config.yaml
n_head: 6
n_kv_head: 6
init_std_o: 0.0283
init_std_up: 0.0327
weight_decay: 0.0
warmup_steps: 212
decay_fraction: 1.0
Each number is 128 + 24 x the weight over the matrix's rms, rounded and kept within 0 to 255. Layers, rows and columns count from 0. Numbers have three digits each.

# layer 7 MLP up, 3072x768, rms 0.0327, rows 2118-2224, columns 320-383
067116132124175143171152144127099138108121090099151152087096145105164138139111152150081161131134103143101160112114129133157114148195152153096142113118164105140133119145129109136124137120092127
107061121125136107164141119216136139126147141093162124086130111174144155137111135110132115114159097154104139145091165134092170179134193173131106117059129188150145112112081131124146159130066114
157145084113074161179100159150138087151134107097117122139135123138137141151137133159172134135177074149100079113113158136153155095114106117135100145097167127112148096162124091146107121069120139
136130149149144149133158164117186152123168099139092119084114128156138125164135096151125101125105096105125125095098115152102143131153126171102080135136155175128140153117108108123155126151146114
132122111167167133092112139147102082107106103101147145115101119157171104148169187141116104124125107138131128101124166099098120142116138108126085090151151129128164093118136127123100140160146118
136110136097107108145134119121121109165174119139108147123151139071108129129144125134111114147142163114133132083101147160112166146117118125099089120117148127142137139119142132199140112143105084
129163164163132115140115121139152124108167126131095075158129109129114131122120121106132112086096130140115115111116152137150131120161103105142107139145111161140131155133133148125110111107135143
071161090103131160166093173152109100118112147140084128121103139113153137148087124153123144140150164161101126088110102122114144100108124115122168124114124115127093097097127118121132123064079114
159116125163114125146109149097102109151123124087188144135104135157126160121123173148150105128100142148105166088120097141158135092096165170120111091126141141139151150154129079140118076098148084
130164125169106111160102096148134120121113132139166136090132110139096118137134098117179109127131130134126136063129149114110123126109129111151152128141155108120184138148129118136131114110124130
121123125127133129151120116126154137132156123105116126105131132158126149149111121146157146105137111160124145090128111124113117134137150129117096144122138156166086159133138084120155108121130124
096151160127202137125114110120132133139147101103090139126138119142110143159111127146140127134145131150135128134131149125135123135141146084123115132134140143137123147127104154131124158131117121
107120088169165101133146134145113143183088113124155127125109114100140154132124119169138120098177120143118145126120114140127151143147132123150146117148110138158107113102118097121126150112159064
122136147138105119119105134179102107138127108145086114144099135180138096109105120140084162058132097166109125129107141168120118095090165113118152123091121100134106178132086124096143145135096146
116180084146112156153108127128076128096167110093140120136122121118152107126153149172120118117106112169098104130141116139125097095062159166165148146120118152088114128126124145136154094139105134
151066132159117120092122125093123104137113133129095144130105130084135130137154127157133119139113124165084111139096118105168148148115163098119138132066127173141108109104098139168155120090107138
134141156126164128172143153104116124139111127152103079132125095115125153138079092111088125115130145129105115130107116081159147131143140104108122093102126121147152126177106078128144138106098113
124144098142146117110136123130132121121143138138149142116147098145153131133125162129113150109181139132123102139137115108127109133163117151072102126124123099155145109153169145113139114146144059
185109134155145139187106137156115125100138126105104073109108130118144171133143110096115113125155106127128103136129162132123185146105139136104130115110139161076133150156114116125135125153127150
119174092132128148187138149115119116139104077107090102176151117099156150137124132158124113151140091147106138149096120117098200131112123114113113128121174163127169080123128098167124107159092122
144138114133161178140135153094187118075129104163150116136141112118136100120106146124082113137087155136122101118115121151148140145132165136172162126137123134136142123147136080142154150145138143
146150119123144145104103112109115114138139102162167179088103100152126193136069126161098150140111135136114101121124153111107093135171122131148155103154116118130170124165136144154149109165164110
152175109133108146160126141106168153179117138137114148053142143125123116109142121120122132131124157120113104170085122170078142126128142107147098098146110146109128129115116116156134125156106118
136123141174117153077093116093121168101090154124105116108119104095075166117147132166091120116153084151107148115097136104114121147106122170133135138136137120136180105154142117102154135135123160
123168136171108109128143123128127142102099080130151116121122140095165128102099118140091134109164064153105142175105142171124187217111182149106120102131119122130151145151151126128123132158145135
095108113120120173146084166156148133126096080107142100156088064115101094156113139146117103128103105120125135108120157104126159105158096159135125105110129179124100152139161105119133138155162116
132182138200068130085146116122102132123135083093146147097080125169101113111109141112096177153092089121102165136125146156120108133147102117116140142104145155147122142116175107132138125075160137
115084136118132092154138139076159122109143097109125078085140146155174073146123153111132128100127111160101044108159089107134125134107110123155077128103134175154134137115168152143141112157112143
131139129139149167143129145121140140130121146150104107150148105110131138130103114137134085141109101136131092160125173138150121131122145151124157126118108148065144152114141119124172117125089127
113123095136130196159141133103079145138192103112128139114142114144079141134162127129122118117114144171132116118071125151112133134100137145155102088173141109120108133170108158132104124106116126
086126154108117143106139144124141125118121102150140108158134112121134141169073132103148148157131147137155119109104131120122125128133127202123132135154136122125113156148111111127125093143124115
128126163152143125125113138122107141153105136142115129164149077140076069149102100128097153144132106122132169139091128131110156166118156137077183152122111105117139135139112111166157124123159110
129137102124182095129115157109142140120142146134152140107140149203086111171147136177127144145113092093106128107124180130129124115195092113129115118118141141143144170151161098143143089084122130
148120160122180120121122217152132137152150116120161099082126126148119119143113120156146106103126124146117104112129120095088136148124148115121079124120134123142130173171124117137129130156130107
141159146104146159147153102132086123151081121098118101134070160117144132127136113147118116135125135144109079107140122137121145119182138120136113099137125131135101159124137110158133138110106123
114122130123102132176142139081158112126126086144157114163146138153135141129116116080124104108123133140138123097132136164119148112121132136156120111121136104144073139146100123151143135134092107
112120133132132139131117142112091188174172120151123139153119144146146113123116151121162123141158144130124117151136134112100131081183126118093123153098133182108172139129133122132111151100115109
131116153136164098120085110117109130166155149129106123113124114107081152121145154141113133138108085122123099093142140105126157117155123141112124158144141157111160111134135132159149100144140139
063103120122200129117098131197083138109175090107091109113149159161115129119123120103165121095144151151104121112170149149121177122123180130110133147079154128093149100150119106154093100184148138
126148141160159150161114125165172108110125141090130078142109105150131145124092129120122144124157115152128125098116124115087162145159148105109090137125167084102132152164098129102119134141145136
081121141116126118133094119119144118115110096133153148144128144146124113145119152149136127136139066157121122126143172110161155093118143105111112116155124160128183143153178152102150095161101165
098129091171133121166123093157111145148146109123101102128113154112134078130109113062198100134074122153107091100136148137141129100111115098120153117160089103171163144131161101113125111124127087
139191107093171145147127153115146111104116134144079182130100122118108128177141120097131124126085121120124141126113129132136142154133134106057094123145159082091190114161113055133144039091058132
135104115144186149131104128143167150175126137133132143086123127095122140124098144138152074123133124128136122134110150112116120131136120149130128111122102146127143083109133127132126094133098141
109078112131090133112146141149128172155110116145087087119093142119136106136132129115112141140122125098124123109101160122127138147163097126106133125128132134132114125137152093120119181131137137
144174159138167129097127182071106129159125098118089134096121123157121121149135099143135148122115138128108134173103148147143133109141099109155136143073129154074092104160137134153100123102094126
114093123116109113154106142145097118118101143112129151121122108145153104116149116113102087126093124118121166131155148103102151140139120094127118100117138122135144152113124116137114140109136137
050135110146156154127133113136138111131136073149164139143125171127150133114151152139164164121092099123136098137116132134121132155167129169112098141134140124115143133141119116146158116110121110
099125152127120112103109129139142110133148116104119129149144113128147099113153145110071134127128106117114140133108121135101123170184099148092141149094131128122139111121128052181103135134097110
127116137133128149130109137125116145131114145139094097141116137164091122114104122132139151111132134108128139141125176112139146123129112113150110122150112116108129135136138123124142169133120098
125149140117116111150076145088105167083110129123125102084089136140139142125139126181112129073142107146100147090082166122131134137100116135065165121102093156124155103128129086146187113140051152
152156125171144128142105150118108112124101135119105124126110181160062148156095141111130116131124136131119140152113108099126126120123165120135094115108129167078136126181126132143110141107148160
128095163103162077145113085160140140174150109156149109165145167157160091140139097147137105137110113156114105112130157099114163118105151134136148132134138151123149155105114114125137127136082121
093166102115156132125091128129144137119152114104144121103125105145134119124062156153143112124101148159128151117081128129118112175133145112134130120138132118134089121104167100105146112146139126
083122121127173163082126174134138138133122128177172097177106106158143179114110117083124181067162099114120133125124133117193145103126148128113136134125159117123099137123119107169123126166166120
060145080100126132081149141115125100117095111123164115124113061113099126128125153171156102125108095125124115136124125149139158095134084121121164111134149118144107135108105148135115116125138095
130087152146187137098120154149139159173061113139092110134112152153126111116128167134105118122130161157135121131101133142076103139170112101133094126181146175128115166188125117122164089144124111
132133143119146134121128156111150124148131144111130113088106123099136107145146161128118123092133143160104132098119144130106155147146159089085148129060128136166101134126120103181124154122093133
098151132135115156131129118157087162134119099094115140123086127164130162140162154146089138126139113099126128120141156088104141133145089120135092065143098129129164110130140156149163122122126108
145123107140115149121121083106112119169138133138135110098124115159112104117136149135163142123101122121137149136103145105104124098144096111143134134162118126136125189164129094132138143098148130
121113121123112150122085096143106114172115101122134163133142143174155150097136121133158166132137145125130175089118185127106143137165091127155133119124109133111123140143138075108150122135146108
156128169114115140126109116115123100130141149137146071114152162105096089174126121118144147139118086138109087129135139080153152143112123093124128159163095096132112129160150173130130118104142132
128147137102209141098065180139141176102108135131080157131120074126097170150153164108114149099139116124102140160146118134133146132078154140155171115130168125081129118158104116163122141109159130
138116153161154191114113152085142123117101135103108126151151125119137105189121148132142105145097121152111148129137130119118123079147180128149125159147139145118055110119089088130135116151107130
141138142152103184168067118186119103178148128152151109091071100147120119125140102109096096156121088125131132111106173165092147147163152178148105121138171101110156085131148082110184130141157121
106088104132126141127143122111133112170136120121110088135136136123137130131117144130132102100109122136128168148131123113146098109148138126165107151155169114142119098135134122112167111132117131
164144148173135136163125152113166164099124130139133137112128084127114091135142159118124108138100121164106150126155150118110142142129073125181098168146122123099105083132106102114134123116118107
136134121140188101134107133090151095140100130107077139093066126130090135129118098098106089070146127107107120118133087158149172127113133094138130091153143137121100141140122115143137117164143130
151188112166163108115141163166096111132118094139087118175137141061114137123158152122112136081133080163111113126113136124158120119135105096129123099108160129086142132126137140139136088101125116
154132150124179119103157094149150098125152134091109131138125157164104082126146125127096140119153127125105112137126132104078165118127113160118121129111104159084155091156176127130148119137121151
117123129153172125117067100133122165116098140081144108136146164137100106146122108156129097129142132143118119081128101140135153177125136112111129109082174117112106169128135143118121141138097093
089172133154110119150123137108093125149127102174146096152108091132109162134124107134145165131122082151120117125125103070114116125134131168080095122074125103132121126061099111112151164145094083
131111107097134131185125120138134129111127122112131090090142159140113126133096154100134139145164100146112079128102151151133112109097122158098130134124156145123118118136145130177138069114146109
117130117174091122117134102169141132145116119108153125131140085126176167136097175129142116152146122161106073092073089108118115135146148130136099141106167111116138094126103127161128137161105133
086107131120101146130121090180111108189094074122164110148114125170197130143104176114161158137106105151114123124119132141060142099161127143140136112080182164095105139114120098116155120152095164
149140104124109172118127101124101143131130092147083103159120150149138147128117100106156122111152124152112122158074100136132139144135125163112120125113101185119106134108128115147107130113096127
142149091153158127129115115116120154140121126181098104141101138154132090162173131108144097148120156125112086140136159125115137151114145155130135050119148126131109086130116130138148143170097134
110107116118138162128098120126167149114161154146132155115161139151084081180085146140124131114129129136119133111142155104135135111141120098129081134123121118134166153116140132133172098155134117
158127156143160182161106131106141134127113149158128125130105144149117117154103143130070093140155130115114140144141140103143135121115140096112160130133150116143122134132152132121130132108111112
136135152124170107147128121140097152146119157138175127130143172126090121114147128119124139129139140129124149143158179136116131150138128107117119110122133127124159100118156124171138111098114093
149157127150109150084121105080158152144124123174110121175143150091143106119147121147154125121157112137102098057098176154135132121121152120108130123140143152136148149151116127106151148110093116
158115106133112137169089125109108127112089104115069111143162120135138143138086149160107094151127163135123108110092152128065115138138098096114114114152141164154207102178134115130124075162094134
125167099155149118125115127092120164136107148101125122098154111131137146135114144127073163111137154125105132114155078133146109102174129147096159130126122081085128154157163079134140158084142117
113162134113119135117127088095104129126157137148132165124088124136113121152104115152153119134144068125091116136145141106117132155140095170144131077116117146116151093135134120164162136131117108
153154122085157105118122138120131136143108138150145130127107137179133110145143119116051135143151106109114110161151137116049140109161109105078100107138092144093130138102152083136144127142139129
132142099102154145152123122154188129127124127128124138106131130110120094151139099077137135127166114159117122132135132158144145103081150141168109133131138124134135139162130119122120117120116094
136166098137113138137097176119135141162171109174138145056111132096161097159110131091107138104135117142132124122071126095131182155154092157109133082144146126121171177107142092101163115149107133
129182132140125127071086147117147114097150131138156106109163129103119094159138136125152150151148128125095142113125140088148086129101079145098175155106132139150121169107114137185108156117110129
143097118112171159134146152102144174115151138146126130133155108126128133136120145102143131109142117129110102098136125085104114128091114158149146109127157156076136103168113153142130115165123120
126144095132115119120123069129149075111103132132089099127149129136149083111136162107138121132094078131121138122132151077143125085097120122082143142071162096107135091131122140156138136142150129
130169116144089134126081188115085093120175102191086111131101099135093132164077113123100100155145106144095122140101158117061160139151104140115096095115118129083174117121070143142125148136090118
132119120134151128144127106162075111092153106136112117117145147143152101122115132124123148112132142150103129141145142144113138097116108098130123116141102139159101172115121125153148095143107122
161169096145135122143089171168095137123103078095129140134072121136174145103127137137130101131176095125112137107125112104091120123107132137099118157120110129137078135095146110161170069119091135
119136158086148148110115131079190127117089133132088162131129106121130133133090138140132164110125116135113051137094114156137141095120187079132117126105122141144138118141112148193148117163139124
137102128110113122140110122119115116120134146125121142123129075104133087147064087082125140101125153145122149131136105121135160107131134123117158120150130115106130137135114080166131129138138088
105138119081125141149120163120141117170117114157178116165076150142145135149104116111131128131129127133126107107116129127093134127126121113071089112065131144123123135155166077143131102131098114
144135125092123127162113124093157096134164149163114154134083148167191129160134123111079086101139082175094133141127132119119167110132111188132128123076160127113141158172098101149158123095114155
113162123140153114134082147138136109134113124130111150165112129194107124147095114088132144113172123136117116146131130152123108123105105106168147106144128148072126117136135117201118173157147109
102090162138090136123130138162122168172124116108113136125123136161123125121171164157072191103154117180116089165129144133087124126121165156102121159164178172118186094123082133108144108147119113
161116127155138154086115155103114094131098134143163062164134068113148102127105127094134124102094154148110138132116162121133123176150150121150137141141161120101124069170129147107126130104134127
138097103147115128118129104094130154135128103126114152106072119124123105111117106160102149115138130134122132112102141112117102140131145125123125112101169115126155136110117154127127113102148103
126126087139148131138153140105106127134111156119096124113088105128121142151127104103133150128134155144120089137101127145122152150107125106150119110160141157131099125103084135153117155125109155
144114108138102128104143137168149159187154142115115119110135136092145158109088148104100128144096141169112137107108137156132134107138166163170106104093147108098167125100086083124128118189139129
167165066161127094150126096113092145125116103117127116106127141121144155152135125157130165148164092116111141099115128105084126101134105166089128149143158180107112117152122133148141135155097130
141164193155115171171091105090117123098135075125139146155104107112094112128155143138123114132115157134115116134137156160140149120116146110181118164090144134143131148119163085168103126122122131
123095139160153146101100122087121116162153105106152152114127107122098128110141138069085160110110077124100160132094125129158190104131121125161093101108121191063155117129143112106153142128137124
122101143133129138111092121110128107144103121135108138094099103155157118170177154131121156141148163149116136129124121079121141154132158103167061102091098165101172138121115119156160118106122088
# layer 7 MLP down (transposed), 3072x768, rms 0.0327, rows 2118-2224, columns 320-383
094111102133143115103144066131144118116146096102094145132101165190128148131104113129100162126154209127143142117139095148107131119156116086156153110089153123110148155135101116207140118188154126
128122129127127143127149082141110124118148197110196110098100092175176135101103181120123141124130093158123136112083117127164099146087113158159138109084106098117151147123155191083157131125125127
105124108071111171119115120127130137122149136112132143128145183081096123112120120141106127099115183114105154110102110131136111160164127171146132121137169078161127093127125114111129129118156131
166136135143160156137099097087105135168094116112091137083078120169124162140123111081118098156146077116115136095128094111143123135086108129128100082143119146118130122124129153144132142167130163
124105133129131112120173160112085131124116132111139097139150096118100123126159144077158143103101105146125135137105121123126158138146131124089128149172154129154093143130093144129158111105186162
129112119118131134152119132132111131113127144106095154123076084108141123133174113089170105103131115113131122104118174123134148125116122106136121177123125147140110131163104155121146184134137096
131107112123163095109144127141122140110116171111119132127114119137124146119117177135154127109182128153153119127121089142117112107101158139137106086112145137123131112151120142122096136128135128
144134120127099115121109177088145163120132147125087102154124154196151113134144124102126137148132110143121182133157141113138158143121127099146162126143133068122074105115164147096125123131152133
152118154103135175112150099133113091145124130142153112094145125156147152091140149127071128101125148109128186163160133123089108139151130111125110117161137158144096129124121131125130187098107151
162146118130128130121134132136141090075156128162151114148138152148129137155127116105137100122105122109088150112140113164116126094134132120131172179132157133135139142133116108121142104150132120
121122125145139128126158161124057134136117145121149135121108127094115136147115152107104104141133115107096143121123112124124098128146109125119107128123159171127163107146136117129117162102131121
118120119139139143111134101130110142134121146125130141098135115135112138134117115161133141145143124116130101138098154123125124130152158084118132120147164110180162120110130202125129137112136127
112117158124129132150145098140065140121169123155071149176118119112123119138153099124132150096138116089086128124113123095141136115131161146121086104152135155134167141107137151112122106146120149
108119123146111173111148127143113137141114125109130111131127115116156123118130109099138102140124138121145129139115136153136136140144136120117146123127136118124148179127129144116107139139117146
115120102121136133115159096139156148144092118122129117109106140148154158143099126094141161175154126109131156077105138152133109177131114108135126126123084129172135160122150143134120112115118124
182074125106128142140083136134099112094105101098075192215122145141113148155154150118133134117143153111017142143128124077114150176176144116142156113070123175159139104115129170157117123149109181
118110130102120116128100137122151150105126077084137111143102122171115151122135133126139119162119141145150145114115142146095142112136111137123106134126137132090137160122161113135126119142125145
092110125152116100108092131140112140100137087107108147127089121104123110149159130158119117098121113161136137157148143117139140134110125145101123128147126108140109128123132114125146128128110142
139137122132114131133171100132156150097124082132150108141140073129153124171187137144076086153173144121136092117126167113145188070111130144107113115112107103179171162123147094116190150133119163
114120155115131080129137124105144163106121136106131122110139141096139104174095137171118138171131138138108155154140092149126140164137150099113102157147174117108114112160152127137132115134135155
100117123116121139136148176163145152126132167126124118110122145108099099144139118154102126144127149045131142130128166151129159114099104141103110166113114110141136111128162127144106151098139089
122098115116120116188158156144130137106129155108123076152170147126102098131173112122118090135121131106098151115132109144105163125110126089159112140085134140137123123070148108121123159116091145
117168129113121145156137125129131130141108109110129118144117078124168147135123094083142128159102141160113134117097157101154140162120173114106142145133089119167124134111126163126129101136117136
133112120122128130129099091105135119174108099098145135156132166126140091123115102184159154120109108103123131141157097126077104188114121116140109078133162161114136128120117065174150128091128094
137161131131124126099135129126145141148132103148117093088172148153130092098186110106158130076148084129110176164109131124117111104115104137102183128120099111159142111162112153121112126151154141
126148138122127141112107133159145139140134118085131093101119117157134124111133121155074152149150157080152166135108111134115130146136089118166097140099091162162140149078178114120110104146176134
139122089119139061166148077108155136144124104158157099142115155132156125136142146124126115119089116110135138116099108119084141128152100154089109121122089130159135126084172130106170161132113093
104104171148126095113161091110128125108087154128147150017111130117140171101095105134131154132108150159163102124140066093135106109127165158093120179168134094142107158132157171156146121126120151
108128165114098121113129122103110142100128121146119114125172124107123133165120066101155089140085155103172110124153154164139134154144133090144132104158133112163087105146125142121157130166186144
125138125113155118115105125134094176119114150104120084202102129116140135134091134163146100117125126133097107129153087153128186112137152104154130117097136092116099155156153122142113133120074144
150131138131140129142178131130124135142126146117109126118133124124126122120136111144113120143115150118205134130125141137126135113131127116142122115129147137088147134135155132117131161105126119
072124124181111151101138153149095148100117131143127145125141119141126095130104103115107158183123136137112099140105130131094100124095143142085099170121103132141142139127158090156107135132120141
111137129091109111147135144128172121143155092102129110154154156142137092105123115192128126125115160099133124120117129152107112134118090144134144118166124113126165122141123115102151177136116146
142153107136088151144154161158060166119132133166109155101090084114143101136143134131160100138138133167147117173130136107072107133183104122112140134110121141153147135116145125127131157127143151
146138143148164151137106077097139138121149124123132182125118169142154178151128112112144129139107114125173108113089147124106089069162105102108106156095140135148141103112138172154119089142158102
155103089112149126111092159102177155091133153101143151064136160132082135133142105126112138126125129107149132135098121122106124109161130127147141127124121156137109106155147131130124153198133141
094146136110139146119114124121111136122132113126129162103128146117155128140097156086126118149095109141171114113142133115087119088113087099161141122150138120127138145118099113121127132164110105
133100119125087143104098131115092119142131141115136090167115127150132156103125162125139137135118133148155146113132085129073141106107131144104140117161151152129138142120148138088088142134132115
132083167123146110168139119122070122118139137093123099133118127135127116158130177156113132162156168093151150152142153130138125098144141113114149135131166104113148151124117104142129119164123149
124078125169152193131118088109132172143158126118119137116095079148099113120115124165123115172118157164149163118053134111144158135141122092132143125144130119113161114147190125176118156130150110
157123162093113106150119102180105096101120105126123098157189124141114156098165130138132107125117113105144113144163158071139172105188108139150146099099090132151096158133126135150172126133097158
092125119149068179172110114104128164163144150143137122168146111118124129127129129148139115114138069145141101116095134080119138160134117195131105133137068155141143094120190190133142101113125118
097120112071126128138140129174144077130114106119121161139121113155111143135158072086091073126110131123128140120097137132128126123153149141095107134141159068118150122152140118139108096087091164
106120137080091144115137120119126136109156120141135105132138126160163121128142096145136155124094132109107093141104136171111127132120139146113101142136142106108116163134139106078145119065164125
096171139126078102132143110157099154158129130149116143125112150126117148104100151127104117128144131134181137137078082136114139137099132103147124161121159166077142101171124130111149131086133149
086107155113142157107137126134119102130115138086149092099113130129090060155135102167141115120129088115149083133118136151137136092135163122130162161168147127070125105128156143158118123160125085
122172122165151150112131109113152150111132100142115123150127134103127153098095137134103150130153128142158083123093100147149110126130112149112143127154133135121120123152153163119149113156140113
112103155076143128144125102148120155142097159126082181113139142135110084109086076154088125095131120121165123127108143122148135117143160130132155100121131153136099122132162113149080141108109148
131117114137141098134123169128084125161128124145123117093117124146130112126109110100115129118152120172147115136112131144147088083127106117148111145164180126147139142140124155108123135109121164
123164104134122122121115152183081131149119085103154151106123097089062110110127070133104119158160160114198126103104143110153152126133082108155159148137121147142112167137158134116074151104139163
144108128129100087146096067111126142076156120126115102125160167121173109136101147108105123108122103122101120099161148106113121100092149129144172123144106161130086112120152165116156122161090156
103163095142116137136135120112112166114144147092147134125095163157123139114130149169131127089126140112154091129125118139158114137129172106136114120141178204084122128154174141148083093124113116
149156129084127119171128103151120150154187125111149107099171110116107151127176109121151127113123140110141126065122132116113119086101131114170128126172152114124155169174119126138119118124094163
133129130136126137116142144104154116117126151136120125105158133132125117153115104119095159146166135119142135121144125092140146143126146117137106122144117128119124109151144142122099136106120145
135082135139137147127134095155136154116152115129131134194172131145137155150112178095149129171136144134179115138129175112125115105110179136127077147163118099127123162130141100146122144134143104
113112118128128100141153149117115129165136146128129137102111065120131148123124136120122163162150186104165156116088163130126178148134093109143170128150129135106114117118117149104146111110183119
121112138100190121086113130129135118103160118142132069110097120140170146120131186154152132166102116100143139176141116092104153160129130117129101122143151143135102118164106126111136126110159083
125140137170116068112138150129159102100127069125140135159101161169098093105110172116195178114078130123124116166182132153091116187151120118123096114127102152162110146142141081116170122097108149
132177168124140130113113127182116092157085103121128111127185123079108064116112123067114126084119146095124109150117098138168115100136180127088128163097072110119088131157169088114101132103161158
099100129157152129148145113109135165163139110183133126127085123141180166067136146106130148103146151117155125109160143125104158122139130103112115103130163134140151114132128083085113138122122094
099105143148135132128128139153109159099128161122152100112084126081160117107115100139107155101119112138103117113122094174137137161110132148111130170144119102185144103173151142098115101131142115
117121106145139091122150114122138169140156134119112125129115121137145153106121119159116142118136158102134124121129120144148101143176138142138146123123167131138138119128117097124141094121105117
158111147137128137115135106167125145145171159107153122141116141126079156138176095115126118122186126130122099084129110117122141115087113142137133150081094156145142132155093129140090101130142112
141116132122141118151152118172128149127131148128141131114121120128134136143161094091090149153101141111144085122116056149167125133138137118104126115130154131159116124126108107096162149105124126
113104130121184152125178139125130121117125075093126130112057107143148103130172123112132092148123140162125200130143093177104084139121178131171129139096144144160131137119097151164132138147140076
155133146124134162124114136137093100106140116143146165137116119155151108125090126111125139121128121151129136144123125136135111153111113118122125149122141153108122140148136137149106149142158098
126127127108101165117139115169171142131143145128144099140126104139147142138093119135134115168113147136176119153122122143135138130168156113139137125148095134113142146098132154158112117107103116
158177112112182113135134113059117156108121102127122149114133088108154157169164096125084121140103113150143151144131118111154128121090104115144119147096158185138125146150152114156198103093103162
145153121152154119140127119140111083151140163144085134115135164125153154146123173128117112153109154110137115163165128130147136158152162132140125113133145132148106142129157120095145109114121114
116152117144147096138166150121125178100120117110117110136075100147134111145157142127118114117087121126145161111112146154111146124150129130131111136127165193117144107103114105125125118129097108
102074156110107144103116144116118134148127122168148125140106105131168119149137109132131174128153127125147113154146147108091121116111121132101130140137143117136163135135089144123146130124097134
117116122112141112152110171095101174120115132061128129153135131098115112131139151109093121124117156103132138117103099104129140153122117099142110120162118129114187085147158141174177150144153098
126109115150105129140146155127096154158142141112138101107110125087155090143144139127101125136113160143169145109144093097158126127148132127115159111139171105140124122125135137096103117129121165
121148108106125143107149094111103150159072130155121154166135115093103120122106125088124113075127168117094116129125106141115147085129107133138157098101105132102142109105128130130121124149083101
135111112145154180153088114095146102084134106126184146138144145129107102173120122156127147131133125135120126123153159165126092121155114139146148140137127164083139112157131130158164133155152162
123107105098124131132129146167116126130104151113128146091121144144130141100143150129132104085120089120153112137154122139120161073115123101132113124082131128139135109142112144133138149105110155
146111147150129168120163146094102141138114144129096176125124111136124110120137139117142091217098146074099147124100116153150157117127148152131144128102139141112135111135122131145138112160134107
102148115120105159187106154087136112108102133100156117145136136132129128118131136127133112147115128149134155097149148131132155111116123125156131113109126109107148105108122092130105163122154130
119085147112124160138092146082134144113115128121118089160125099138126132129109095125151123157115145080119166098145137155119164162123126123139136143112143118147112145128136174144139144125132120
162181114143129119145143137113151173152103145101147120121152095107160128129162124179109122139144126120145166134132138135127141095115146142119110108133110110106162126123132133108095133106155136
152144111144191199188119128091098129144116128149121169140127132144139169122107121090148131100167117185075146164166149117123123105121139115150112172116100123100112121118121105161132103158128127
192145145082191103121162160159137120123123107154097134139148169108140082113180148087137150110050123095159127125142160105127126162149117096112147103119163118149166103147150127159103120119152116
161148105148144147102122139130148142156128153114066119103150120124118127109156137153093156151142150121061135155070139110126088180103102154176105138130094151121129147078155089130139129137090072
162139107138134126103165136139097152114148075091131135195121129096138078105137127154111163133130148117129148112152141121133128134142128158175131153126139116117140103132104116109059128114143089
124145139186127171133120140138133128100151148105158121142127111085112107126126117146163122112100143138108118079111094104180085119101146133119170139138189136135130109152092145134117118118148110
159133158126135156138133131103130170164139151093139137147132121145114147118149112142128096120123122134148090135161156111100115119092122146128146134149131145125130142142140118094118135132143088
093138122152138133130120120124136174160103133169106089112169131117111153109155127141105129127084170149172124133114153164143134168122169129111129088131110141105119113147095132132165138154131145
122116109144145160081102134130109106139085152081148129137162150157116111110086139165111133117183150149178111106092078145191102122140122122138158134132162127124135163188115161142129121104111111
172123079104123128149118147126170130096130094201133137135161110072125127130108177136162128117156149129130103099144098115127122132112128151101147110085089103137136118121095131142088114139130100
105124129128164177194121147126104150112147125094145173102116143099099154106132098148119133112169181068121111125108152142094131119139155145160101126162100132168132120144181147153142149108108096
092141129084124145148114130126113121090134129178094126122141091153107061177171114137155113143160150100131122091115117144082102112131129085110145063063169155125154145163146162105142142065121140
065156123110148151124117125136162154113104139101155164096133142115159132097142136145118126095159156127143145148129139100149150149126152121152140114140093105120140130144153117147110118104119107
163138134145143114152095119141131147140135132070101118148125153106128151146137125107127099119140138098112150085113086113137148138126177115113130137109142144152086122089124126150150130129112123
129126115132099135098129112134083138166100149108134104121144107146094117135125113155147132124105145106166121122150136145176141098095134100130104160070132097163122116090137155141124128111130135
104166132152173144155107110139097122171154127149153124109108128129097076145160097121121077123128138144150166125188159130106119083128144113136136129132106112098147106111168118090120148128143118
136135111184125130150156121120130109134106053127107154111136119121097136086110098137138107152134180158115140124151110134121140147145122106132094164142124151131102082084147178155122134087102137
116142108123130126132142132120171130131142085133132099135091075116159132087158141187140146151092136141128123135148133164170122144097157131168140132114132155089122133181117099136142174100115114
147098168133125140117125173110167108133125148151148105132134122116123122161100116088070161131095145111174147118133156141113122145140143151161111141115139142113114115120099106147118125109128112
117079082169105186105179151200145146137133112093129123100137144120121085154156124161072117153161119125188083107112170133106095088139160138137143123110144105108116090111113138090113135072156175
106124137124109135155125141139139141117171136107112145106128147108095115152144132148139116121118131115105121131116159155152090140124152147137142134188103102140107106114173140123125101157132132
151146109162169151129137145086158144143141117147106149123134137120149165071150076118158126096139139135126111080111113149152133152153133134085112161157155167125181132106127116136120116151152116
146113119145146102157144098104148109137121129190118118094114110137109104102123166147085146136103107139140102164158110162115141145168109128062140125128159124130135126100148149138140118104134155
177143135136185181109130093109090122153147101096120114126075147084117142146143094155175125148107144116143118131161130113112105099135190161130130123124122113114146116125100124130126120178144119
144118139158127114125132152140125142165144137135146105143165154139133141145170099120090119115123126115129132151147132123101092130134102166123119119159133210098094122150129091116141134165124143
133147095097126153125133146109140099136135147124113152160144100175131144082157139116127121135152115099125091152125185112132109142128169153128108109140177169114153116161152155147086135097130100
149139112106123123136121115175149120114143139162143124112148176062092109088148125114104106171134095108151134082113121093064146111142140090098169178111167152141151201130140109124117096108167132
153118117114104133101146121116135093138112121111101128157116104157119114139108169112098137130188136127128129156136132104119142123123113138130164152096098160194112112106113132120193136126081124